config.yaml
num_attention_heads: 2
num_key_value_heads: 2
norm: "rmsnorm"
norm_place: "pre"
parallel_block: false
init_std_up: 0.102
decay_shape: "linear"
max_seq_len: 512
Each number is 50 + 15 x the weight over its row's rms, rounded and kept within 0 to 99. Layers, rows and columns count from 0. The size before them is the row's rms in percent of the matrix's.

# layer 10 attention key, 64x64, rms 0.0715, rows 0-63, columns 32-63
108:50 84 35 60 57 64 60 33 35 79 39 62 79 45 43 58 41 33 74 51 53 64 67 53 17 51 35 73 50 48 42 47
098:18 58 61 32 32 52 70 60 26 42 58 28 10 51 43 35 61 36 55 37 51 31 41 40 66 53 44 54 65 69 61 42
079:17 46 55 56 44 35 40 66 53 82 66 70 79 46 26 63 42 33 55 54 49 50 63 40 37 26 23 65 72 35 45 49
098:59 31 68 58 55 72 53 43 64 38 35 17 45 74 48 48 31 58 43 47 34 54 40 35 66 48 62 40 22 64 76 31
091:20 20 71 59 64 60 56 77 57 40 45 41 31 61 64 42 46 56 30 40 42 55 42 36 53 51 72 40 27 47 34 41
099:46 43 43 65 50 20 37 72 29 45 56 40 71 45 53 70 40 41 83 51 43 38 43 61 19 30 33 53 68 26 37 63
092:45 49 41 61 36 73 36 62 48 55 56 68 61 41 45 53 27 60 22 41 47 58 25 48 80 38 35 48 61 74 35 40
105:50 55 50 25 34 25 64 45 64 55 66 51 32 15 64 60 32 54 44 66 47 61 27 48 56 36 56 11 49 51 70 33
112:54 57 71 92 29 67 59 44 54 45 56 59 44 46 51 38 72 47 69 62 52 44 51 59 37 91 54 50 34 47 40 57
121:51 57 55 35 67 54 41 57 52 73 47 67 34 66 38 47 76 38 35 30 64 52 46 37 79 58 65 84 71 54 54 36
116:42 62 43 53 45 55 42 71 63 35 41 43 58 71 50 54 59 68 02 71 69 39 47 58 75 37 50 56 52 72 82 41
097:57 34 81 20 48 53 36 49 47 53 49 30 48 37 65 40 95 57 41 56 49 83 21 52 50 40 51 27 67 40 67 63
092:35 48 39 82 49 62 53 27 33 34 53 39 49 30 78 26 55 74 26 59 50 60 26 48 69 48 52 22 57 30 31 60
116:62 32 54 55 32 33 55 70 65 61 28 44 47 48 54 68 34 53 68 43 50 46 60 44 50 44 44 46 39 73 62 57
113:40 34 43 49 66 46 54 58 48 52 47 62 35 53 68 67 39 26 37 61 74 47 42 13 86 48 22 62 71 21 49 35
106:38 46 57 19 40 48 33 44 33 63 55 56 54 62 27 36 55 40 56 55 77 56 31 33 43 57 47 48 36 41 57 61
116:28 50 38 44 46 56 43 17 41 49 33 92 58 53 75 65 21 37 36 41 44 78 58 68 25 32 63 62 61 41 56 52
107:55 62 71 56 23 23 55 66 33 63 48 52 78 53 43 34 28 50 65 41 44 67 47 32 40 68 68 60 46 55 40 14
088:58 54 56 59 62 63 35 42 43 39 60 57 98 57 50 84 55 33 61 59 35 71 62 39 28 35 36 43 53 66 59 69
111:68 49 67 58 43 61 60 54 49 53 65 60 22 24 56 78 38 55 25 61 32 39 50 48 50 46 30 63 42 50 84 67
074:59 49 47 42 65 49 39 46 60 41 57 20 73 64 60 55 49 65 43 63 26 40 47 50 41 56 35 68 66 62 48 48
096:39 60 56 55 47 51 69 49 47 46 87 23 62 45 67 32 27 64 59 73 44 55 33 33 72 60 32 38 46 32 30 32
105:59 56 43 44 20 66 25 70 52 48 54 34 60 28 50 53 20 53 46 64 66 56 55 28 32 36 14 33 40 63 43 44
120:59 54 30 62 40 51 26 84 64 64 46 43 65 28 34 38 60 26 45 36 27 55 64 18 54 61 23 40 40 38 51 49
109:61 28 46 50 54 58 43 49 59 70 47 52 70 54 77 51 61 17 11 71 40 95 63 63 40 68 51 47 38 49 46 46
083:36 71 33 45 32 50 36 57 44 48 40 39 40 72 62 66 41 51 22 42 45 72 33 54 37 47 35 60 49 36 38 84
091:58 39 45 47 50 42 73 56 44 49 77 43 33 55 45 14 32 66 50 46 26 39 44 51 38 73 29 55 55 27 49 32
113:32 55 72 42 33 51 73 69 34 41 58 38 65 39 33 30 61 50 81 42 47 69 48 29 36 21 56 36 58 35 62 52
113:53 39 55 51 65 71 63 52 74 28 53 47 42 37 54 78 63 51 63 64 51 71 44 60 32 56 63 69 78 65 44 24
106:23 87 66 36 11 48 51 33 67 51 64 71 69 52 57 51 26 47 51 29 70 61 72 45 50 36 70 38 59 48 58 49
107:39 47 69 58 45 29 66 59 43 58 26 29 46 54 70 47 44 37 29 44 55 27 51 69 85 25 52 68 74 44 35 27
116:58 43 26 69 40 40 40 55 43 39 54 58 55 68 48 40 46 23 35 52 39 74 82 77 36 15 58 50 59 28 51 69
073:44 43 33 70 28 34 64 52 54 43 44 62 67 46 77 60 43 31 40 35 43 36 73 22 39 51 67 28 16 50 60 34
116:51 41 61 47 64 52 22 56 56 63 52 48 31 83 44 48 58 55 39 37 50 68 36 50 53 46 28 53 75 21 42 44
112:44 56 39 54 55 63 55 40 55 60 55 60 42 61 41 38 51 69 03 65 57 53 56 35 44 55 89 49 33 73 50 61
077:29 65 57 65 76 47 49 35 56 43 53 45 51 30 43 38 47 42 43 33 45 73 28 76 60 43 56 48 59 65 48 70
086:35 49 75 42 61 65 74 44 38 86 62 38 65 58 49 41 42 42 04 55 49 41 49 28 64 44 58 55 75 53 57 76
083:47 47 74 39 50 49 48 52 33 49 48 54 35 83 55 32 45 33 15 39 52 55 26 51 49 50 58 64 53 33 57 61
082:46 37 42 38 87 23 41 68 59 48 56 64 52 36 80 49 51 52 55 43 50 49 38 57 59 69 41 45 40 55 11 46
090:55 56 47 57 55 57 37 48 33 18 48 54 32 29 55 47 48 32 41 45 69 61 66 39 35 60 52 21 26 44 55 35
077:30 69 49 34 67 40 31 49 50 55 49 31 55 61 36 29 47 38 27 69 59 23 26 68 46 54 44 37 50 43 40 43
095:45 68 38 42 33 35 20 60 65 27 43 53 68 47 60 44 36 43 56 45 51 80 69 29 63 43 58 12 46 24 55 29
082:47 32 70 49 50 53 62 28 37 62 39 50 61 68 27 33 33 36 32 37 55 40 66 58 37 56 28 21 41 59 50 53
090:35 42 48 49 64 55 28 54 51 76 39 54 53 85 80 54 59 35 22 50 59 60 47 31 45 49 32 84 46 53 31 57
088:59 57 64 51 48 62 53 21 53 62 55 38 37 58 48 28 63 30 39 55 58 33 21 50 64 57 45 57 34 54 26 77
114:63 67 41 33 60 65 45 63 56 68 50 49 32 54 34 35 69 51 65 61 34 78 24 79 55 56 51 57 62 44 41 75
083:52 23 48 65 34 43 53 67 82 42 53 67 43 30 60 92 34 53 63 74 63 19 72 73 55 75 63 35 73 39 41 41
094:57 68 48 22 59 26 61 62 28 49 63 73 47 37 35 67 56 37 58 66 53 47 45 33 19 24 52 42 41 41 69 14
152:38 40 34 61 45 35 53 51 61 22 60 65 66 39 55 66 43 55 23 38 48 48 70 33 30 47 50 11 41 33 69 16
083:56 61 42 56 65 40 32 40 60 12 62 60 42 66 32 53 62 42 42 66 37 49 59 36 49 27 00 42 59 22 50 65
089:41 28 48 42 75 51 47 40 22 79 46 33 24 61 68 22 39 50 17 44 79 20 42 68 40 45 49 50 61 79 47 40
098:62 48 46 46 30 24 87 52 75 38 54 45 37 48 55 58 46 45 55 34 53 81 67 33 47 28 41 37 31 61 68 34
100:47 38 49 52 92 71 64 44 67 77 56 38 55 59 30 31 67 66 47 52 63 36 61 53 50 42 30 48 48 58 25 61
094:56 38 51 56 42 10 78 61 52 51 38 53 80 61 53 64 44 59 52 48 55 53 69 43 33 51 70 13 59 46 46 34
091:54 37 82 49 67 65 34 59 55 54 57 52 19 52 36 35 51 58 30 30 49 39 08 48 44 46 59 53 36 46 46 57
093:44 78 40 56 44 62 53 49 65 80 36 38 55 87 70 56 32 59 55 22 35 40 57 37 21 40 57 58 45 45 43 36
084:49 55 39 42 63 72 60 48 59 60 62 39 51 69 09 56 70 62 25 53 49 49 25 47 73 54 74 60 56 59 27 44
106:60 22 40 43 36 44 49 52 48 14 49 42 61 38 47 62 32 49 58 37 54 43 71 30 52 64 68 39 48 35 49 28
082:45 59 70 65 22 55 38 57 27 38 52 52 54 61 45 79 91 46 47 60 19 54 41 50 51 40 39 32 75 50 63 40
085:62 51 61 63 37 51 59 65 17 35 87 61 43 76 49 52 20 39 41 50 26 35 56 87 55 50 37 53 42 55 40 53
106:54 42 55 44 65 57 23 35 49 72 59 41 39 86 35 23 53 47 52 62 68 58 47 53 53 60 57 63 53 63 34 78
125:62 65 75 39 55 75 36 52 33 83 41 34 36 71 29 52 48 63 55 49 65 54 31 48 70 43 59 66 63 64 41 47
106:44 25 65 62 67 56 57 50 34 62 44 52 53 63 46 09 54 69 27 43 58 59 52 45 83 35 49 55 64 63 38 19
098:63 50 43 51 43 34 40 40 59 35 44 55 35 45 40 43 42 58 39 49 68 71 74 84 57 79 52 51 26 51 57 00